{
  "num_hidden_layers": 10,
  "hidden_size": 512,
  "num_attention_heads": 8,
  "num_key_value_heads": 8,
  "head_dim": 64,
  "intermediate_size": 1344,
  "vocab_size": 28748,
  "hidden_act": "swiglu",
  "norm": "rmsnorm",
  "norm_place": "pre",
  "norm_eps": 1e-06,
  "positions": "rope",
  "rope_theta": 1020.0,
  "rope_fraction": 0.25,
  "qk_norm": true,
  "attn_scale": 0.19,
  "bias": "none",
  "tie_word_embeddings": false,
  "parallel_block": false,
  "extras": ["some layers without attention", "local attention windows", "gated attention", "value embeddings", "hashed n-gram embeddings", "a smear gate", "learned residual scales", "skips across layers", "capped logits"],
  "init": "normal",
  "init_std_qkv": 0.0212,
  "init_std_o": 0.0,
  "init_std_up": 0.0212,
  "init_std_down": 0.0,
  "optimizer": "muon_variant",
  "learning_rate": 0.0104,
  "lr_mult_down": 0.7,
  "beta1": 0.95,
  "lr_head": 0.00564,
  "warmup_steps": 74,
  "schedule": "wsd",
  "decay_fraction": 1.0,
  "decay_shape": "pow",
  "final_lr_fraction": 0.1,
  "batch_tokens": [32768, 65536],
  "max_seq_len": 2048,
  "doc_mask": true,
  "train_tokens": 680500000,
  "max_steps": 14683,
  "dataset": "wikipedia_en"
}
Each number is 128 + 24 x the weight over the matrix's rms, rounded and kept within 0 to 255. Layers, rows and columns count from 0. Numbers have three digits each.

# k: layer 7 attention key, 512x512, rms 0.184, rows 502-511, columns 0-63
# q: layer 7 attention query, 512x512, rms 0.184, rows 503-511, columns 0-63
# v: layer 7 attention value, 512x512, rms 0.192, rows 448-484, columns 0-63
# o: layer 7 attention output (transposed), 512x512, rms 0.163, rows 448-484, columns 0-63
k502:168127103112166095097087139142098109128129117131115103217110115101111109100132163156087121148113151140131122120123092107153155143165139107120120130124133137101130126096109150153144139120147204
q503:120162117134137107129106115131113136138148098136152138140126126095118144132139153121124083153162089055120152151140166117111133130126119155156136106151107102139143143091100124105125117128105119
k503:140114118149116091119127131123145160181125092160090134166104112108123114141132141152104112152131131126099126120130106168129116107120115152133120131110134138135149158092134162107126136130125113
q504:191128060140072092051118127199142172153130120125128132087127146129173111181114172103139115112117153143119120083128137132113134159154080148120121158125129091112138136126191137108128130110141138
k504:162157104113113120151172090114115158116109103176143107086109126128200124201148168107159145102158081108120133143149062153129117106128153144149116064140101132132091111127146141110157120150146114
q505:133115110119144137117124035106129139179127141129136110140156108135096124113099094105091110166116117095121164126114135153112130123130132115161123100090116108151127102100115103156141132099137131
k505:138120159116091148134155134144111115163152090124122099202136098113168124142145108086137121147162111097128097132116115125098152113157137139164175167133089113134150168130117108103123187160146103
q506:098145069134135108121134150114134136105081128076101130163116131162119122174119148082138128176117174143135141132149146110139156137107107114108146141095149125135109109135109143135124160119108102
k506:101119050148175151176107111153121054075094105078109144106152157125144162105125120116103191106101136119139161119144128147109118163117155114182118114163135163134125097151148149114127130110128100
q507:081128083126120124112148092159107126132145121110147098108120126108163132108167147118116138180145119129137134142131116116157132118193167126130121113122138098129145103099119136135152123156115120
k507:124087148115146087116087116131106095127115129132170139143120064184108133125152153135143137115099137118125118120134059115072113105163144142182114095164150136109138093117085118127135111162123105
q508:159109165152124140139123145103126117143121148138098102106124109155098088082112149159082125129107161167106114158157166134140113138155142109116151115121141132146142146134132110097132136095140108
k508:078133166112142132145098114132128167160099162155157149152134102107148096112090102120125121187160119151150139146125218131149144137117107101123109125195126148135155115119111104130132119141130112
q509:112146127123113070144145134122158124157132075115131151126119092165103138135124144114139116121130121066156092127127155114130150071142152130088144121164164147161118118152097122131140163117131135
k509:134143175118168140124137108112100136121098161120074134108121129125105116146136111143157118177104076102132123099125141157127155068115157113119112112139118083099112087124093113128148103135113110
q510:133155069131144112120115132147154110087112135132127139121103114116130143165178149124121126175135172154179149097099113107130137154146148143119147126124139101098155112086136100160129143133118144
k510:190157115115179126155169098119121083122146160110134125082129122077145092164157113143142178098108121148100165169141084129125095130126116077106102137168118108083137102132150146096111106156130137
q511:158114124121118162152131154178116109164159118137078159147111132103137103161132151113137111050143092069103126162140136147122149119163101166156134133118139123113154120160144149097141148182135096
k511:152150144107116152077065145104092123127073174133110107138082129102174140163163081119142131071126105132131140154122055138135128119130146125116149116169122128126114142094085103114143079177125085
v448:076123144112124113094139126121149126113133118106103155144109099116079098158140161150152104102125107106108137142121120106122118098170135123155123143113113101159117150110130142104146155102113138
o448:129147121111125097147121097108116136129136121113116145098136130124137140097122150140107117122135089146099156133102099125115146096112156122100142165126143107133152130075143107127115108093123137
v449:106152135135130144116116132120087188147146115094148114141163122115169097113075132145116152129136109154132186104170130147165161104187107149141133165134093093129121128133103076154116150112139153
o449:097139125114139105090165139121139146117188142130083116105097139082131109149137138131154103171111107145097161131104151107080114124125112151111137101143172157139143115090122131153128147118133120
v450:138106140115119133118087162126155153136081081119093150133121130142121144138158071107140160131162138124180121156152092111157144153097139107115076125160129114111139145135121107122142128188157136
o450:124116118119075122110097149157113151117153134123096193056098136150148144136125113162115116154160107127172142108152110132136178162129097148088123096156130156092119097129150145143132166134119140
v451:145091100157136136126093115127067116076132132110143160184141125151120134162157152115155112107126156141126152116121117162157129165135110109151116090148127135103079129175151131124153149128157174
o451:117136156137134132147099139163099145129152119121148165145088104121182118121148069167136148186120145118130169159144111092151129191169120134113134121152116087141132151137112115146145120130101137
v452:122126079091141125150101126116131108118134122072133143087140109154112128130108132096113111098077119120175102121138108112115137159099147124139120123157127133124079118159167171117124132170125135
o452:099105108085113094181116118145132125137109144123127168113131107107115131120113142122132107140136131154179164091156137154107125108110105147125165139122116134119159166144127182123088121104121141
v453:094094099130124135153176157102146150112103103117144149110114142126151120138159143078165109093110115133152083103102080100145154112138176117098093128153134113104137107152121156097137136116141141
o453:160122120101115116131111094127136115106100073119129126134139135150153128157120133095116093129090146140139138087108135088141114147149116123129093151145155103102104158118110135172119128168117112
v454:128113156136102139139134163180138084093115125165067111147110140104079133136138149127140127140096125116112102127106154158122143148133151112110078153157119118120142145121163173159095168109109094
o454:130102107116096139144126141138148117098131137177115103101128141118142163124108150117142125143144099107150120160140140136138133119163155099128105099144089103109127135090135146154140122146119104
v455:141153117151137086141127096113091127155124109137084159162146128131106153163157138129150135133154128083157130116172122137152177104123145139163139112127149123124145150088105137054088140110107085
o455:132096112160119107146125168140141115125166169090111117152110133143156122144142146085110114144114171159161134084130158106122145091074141096149180060114165166103109143073125148103196094108143101
v456:150110135117123131088121140106134090151178113184116107145164210149099128134134130116086121147122130102136122143129114138154130124114125101144123131128116100098152133065113108121083126164101134
o456:124115142121127118141126121132157148149130125147137132106128164122088146136112124138144058138150126197138115123143134146089125137106131082095146134127074099141149100125115090171122136141101118
v457:143128112060141099160147168118151077130141183128108135127164147166089120161116082134144090133134112139150110124174103135125110130159129113130097125148125083111156115090129123128140151141120207
o457:112111131111140122104154137122154135140133151095121144157154117144116128137126147117152110106123089176131104143126133181096125088116116110135136159149130151127118142089132154146160065123166118
v458:130108152156135148111095117108173138163117120148118113127143129100152122116122115150105153148132089114156168155145129142099122098108118155149125119098140140131138125100086100147114092129069105
o458:144125108135138169125133154140123149103143118136107141078158155116115130122120061120094131171126134154110167147140153136133146066144132111128082142083123101117141128143101128167089154054149125
v459:074094170123113137108146126118145084070210130130133143091149161099116105119118111125122173109167156125136056123127127108103124149117159119176132155138160181109120136191112165108134150111162144
o459:117109144146097084120166128104133114143146156154141135130159103142120131120123129129109172104156154116148123112150137107133144077099143085126121164152097164154121142163109141137167155114160123
v460:159181146113137099161128155087143112130150111132119135157140131137132141113175175106108128143128121130128112122142134114139105136092131128101097077165134132133152140119117131141100112139146172
o460:115153089100138136111120132106100124141131116124146159125154102104125160130116094166149098151124124138137117137146158196173092099133116098128095116166113143125150141120113085107140113127129099
v461:097120166137114115098097102136103121125149180124146136180097099151079133163146132121192144111096131119097141141153140148120111129081119150147144113126145113164154153157097114099113121115117159
o461:169160148112133120143130156157110102143102135184110164108133099121126141124143132119150130094143139122084134109118130083166124095076143157104143154157121117117124126153129144124163161129185130
v462:130086183156090105093117071104083120110124124171136143151136130117142141134147123118097171180113154100117153127159141126104133120134171162131155128131115133081150163141097140115123120097156143
o462:166126098173133103104113152166138107166168130113104092135143132145125151129149156133104135129149164105090081140122153107072155169135124120147095091130137157146081125152087105128112101109092134
v463:116127114152123108169139147126132158120162135077129114029168155169137143167160121077153142168134110130144132079131134084143134135116163086155151124126100111134131094082085124139160144135118115
o463:161107129114148145170139150119135134151142125103106164115137085148097092116121141127163097143137176132186136130100111151121137138095133172176142117122141100135116138093142132140140134092108137
v464:117111127113118119141182118102185118124110123169131055150118138109121124097135115124080069133155109099143155154124115114117123145099140103128101110116110120143118149133135120099162116173176078
o464:140119118142132106149110156139170120124134118134107168137136141114104104133099156148087131124111117120159124126098133151158115112157144129131115138047144086120087182109154106120074118169093125
v465:132126120148109136109136153120100152152126140130102134200121129088097128152151137165108070163134125129135121096128083151128155170119110106103116112162128106127111165127155148153107091124153147
o465:126106156126132107138150144114113170130105119134146116130119110156117183122144085121164149134102108150097144142132138088127122179158177104101153140137150132138104162083152149090133149115100157
v466:149096176144149144140158118170138191174124114148140129157142126140118075175120123135133116179107088158169125131141131161133150102182100136107121110094094153135123140118116085164147135127161153
o466:136135145133133110157096130159151178185121148089121162125116115093133072133098156074099168150134092136125158157156149115162156072147086097132110181126121146142158122101092104163149129117135102
v467:151143137132086108124119178140118151203053097123118099119089147112121128144155149148107143147114133140134196137158138124157166172121131094169130106149099142113156123119141156162109105137090134
o467:127095129188129125092127122093118126138139136125132082129139162157145108115113103111099111136144132115113108163110088108166118122063113084125138129114130084148129146115144120081143116169129135
v468:136093107161112110153183117141099152130170131151119114119120114125134107157167121149113136147111128138133117105104137077127119110105167081119129106135109151153190140113174171073126130110163151
o468:137139088139123086124083156125166123133141145131140173111123149137104119139111116093134085172123150128110156113113141155131153146099143158080184171105148178144182129164101111147121163132146132
v469:115117131124118153074140131128189125149085128163120134119125162122141145108101119132095109159160170148117114167133153131102121124178147070088158092096108124155122114112099104185100107132091079
o469:121134161129146118119189108127102148104150167144107094120133133148151153125127138117098157150127143128121124151118150082167183122144177119093125093149148124135155118096147161123174109073155135
v470:122147129116124053181132124151155168079121157174111096111126144118117142098153150103147134140121122163161098088141121127188139104121170110125103139136148122165132124152137163108147129131116115
o470:111140102142136118103128125160136144122134147112134126104104175102103115093138152113145114140128169115151129140093133149134137132103136114136094110102072116137184133097170175143104140149132172
v471:113098123162168136121126121119129107148112097152118111145126192086134115159103126137095123145093082122118127142109173120137109101109155084134115138106118092096135137127132123117176089159077107
o471:130081095129137144172139147123125109120125091170125113144097174124131161124140148140124123117135138141124117137061152124169125118148091111130149117129103063180121111065112106120151089131126149
v472:119105086107101144160135112106124117114131151076109135090125114119095094112128103108104102144124122097150176159112119148157130127144133095120122143126157116154114077160089131092164142165135128
o472:153081171099135138124106112127147152146133157087147156138085089095130121169127163103096100138093144147152108110133094096153112109137119127118123137139126100127094114131145118080144129116109105
v473:126161177127071141132113163054127101167154144104100109132141141064124139053128127102061142147141141131152159166145104177149169150122134107154103080176132127141065154135173118123102150122103133
o473:115117129126148107149137162121149167110167142136105100066124141123120153114127130136098123138091165152120124118112127118131163139108105179116149124118147164167095160112157133079092107141116104
v474:154119144166100095111126091120155160138167126128106133092155128116138093138121109103157120161132145166102146123185137132141114194122116116152152142128104107094089113112165121143143120076145136
o474:115141134127124106119105134085120124125163122107108104123149131118171133146136151103131126126133138181163136101164115163125131183131148119147179174154134130114093074108156163127168091128184114
v475:140144103079107132139158132156101132175125135140116127167101107156131143092145101157126171164163143127179105145135127129161129157121145136154118124170137192112151107102133108111152125185131132
o475:141125157117115162119131096127114120134125127137146137148118121170137140120139103123129095130116197117151138132127142143130139126164133130142107089125102133132097045099085144074115136132116126
v476:121135132117150119126137085128127129116119143186116146081111162161135090117103106118108051076123137136101137105112112110134147105123124144118192136111138186140135101131169170125138151120137120
o476:103120140122132144089131160140087162165158124115143145129110116113116128145145134126128136137127158118175147099120114074136142117145111133129177126158156163114145146100151131154130105161136080
v477:083132103109111130111127146095134145088109122185078135117151147149128116167089147116136123150124137116115126132124109121074116096142127181130146105094109149167147145176152140097162095147130147
o477:094110111092123147145114136154093084146126146140122169111132113136108137139113112123122096101133155119143145085142145116140171112083130168108142164120090128147156142141122137174168135160115175
v478:182158122130138135083104111090123105144057154136136135139114168095136153130127111146103131153109184137103115143127151150134070121123127174084120108088112073113188138150103122104149142077131151
o478:149086117141154151095166133149136113118161135133154136095108129155104124089122128082116113085147142140117117068147160153174127135129121130131128164118156139131137101145090110148126131083125138
v479:135095106136095124132145123147142105135157115136134154111139119188096110178124135133117127125108114145073120140114130153159109139105124092123157143133128144096167145087132155129131141143135148
o479:134118121138137103106145142136107082116101113112108132117135130123131145108115147097129134149106131126100115134143157105143090155140160149104132127103144119140130155117094158095132098119147137
v480:158176090127096138165085162137128123110101109098121112106133111126147150154145107108133149094127141098128117148146097144156126135154104101127135134158105115113146120107132109153146138138158096
o480:115130084142177140159142139113112100124126169155127089123133122150098163120121100123135163137105105133128104146125113166145134134139145134102069109157105111119106116145103138156126170153133107
v481:100140156121132117155156182116148126063125095107095098068151146139095122101134181139130096135107137093138101106107107128101142121101157102154083122137148112142124127116101144134109140146125121
o481:123131117128125126168162120137132118153128141127141119116129153121090111144126129124136070120121145118168137116107151123114144104142082088145085115116140096133104160141126134153145150091151135
v482:155134113103142182152161124120128141192125120128126124093149130106137115140092105128129086129145084107120124124118131098137119164096125154134131177116114130121129122141116140104153138105139102
o482:132153137149120151116167124137125123119137133145095086149150100117136168110133172124141172144138117124093121138145123106139115171135129091094117175113122097125129116178125145135165133118107074
v483:134118097153109165150138124106119140145190144092177160131129169115158139070138190131112154104124148155105126140084107129099130137127154144094108132151104104086118080116117134141112142078116117
o483:135145099165080123114170146123089119141142154120092149153109128131127151149111141109157142085163142157148171098103183112117119162124150116128145092183101112109107082103165141120085170145121158
v484:173143110121096118125130153114146114151071129131142128139134143139128139104096115120093085090102164146147163136146142136122104140153141097090129131131124096087101130136101082141116125104137148
o484:132137128101097128073099102106119161127126125128158133139133137113118088152106124117111134148188142135105121080121154108087115114159082133157082129084105121096126154135101139080137107088111179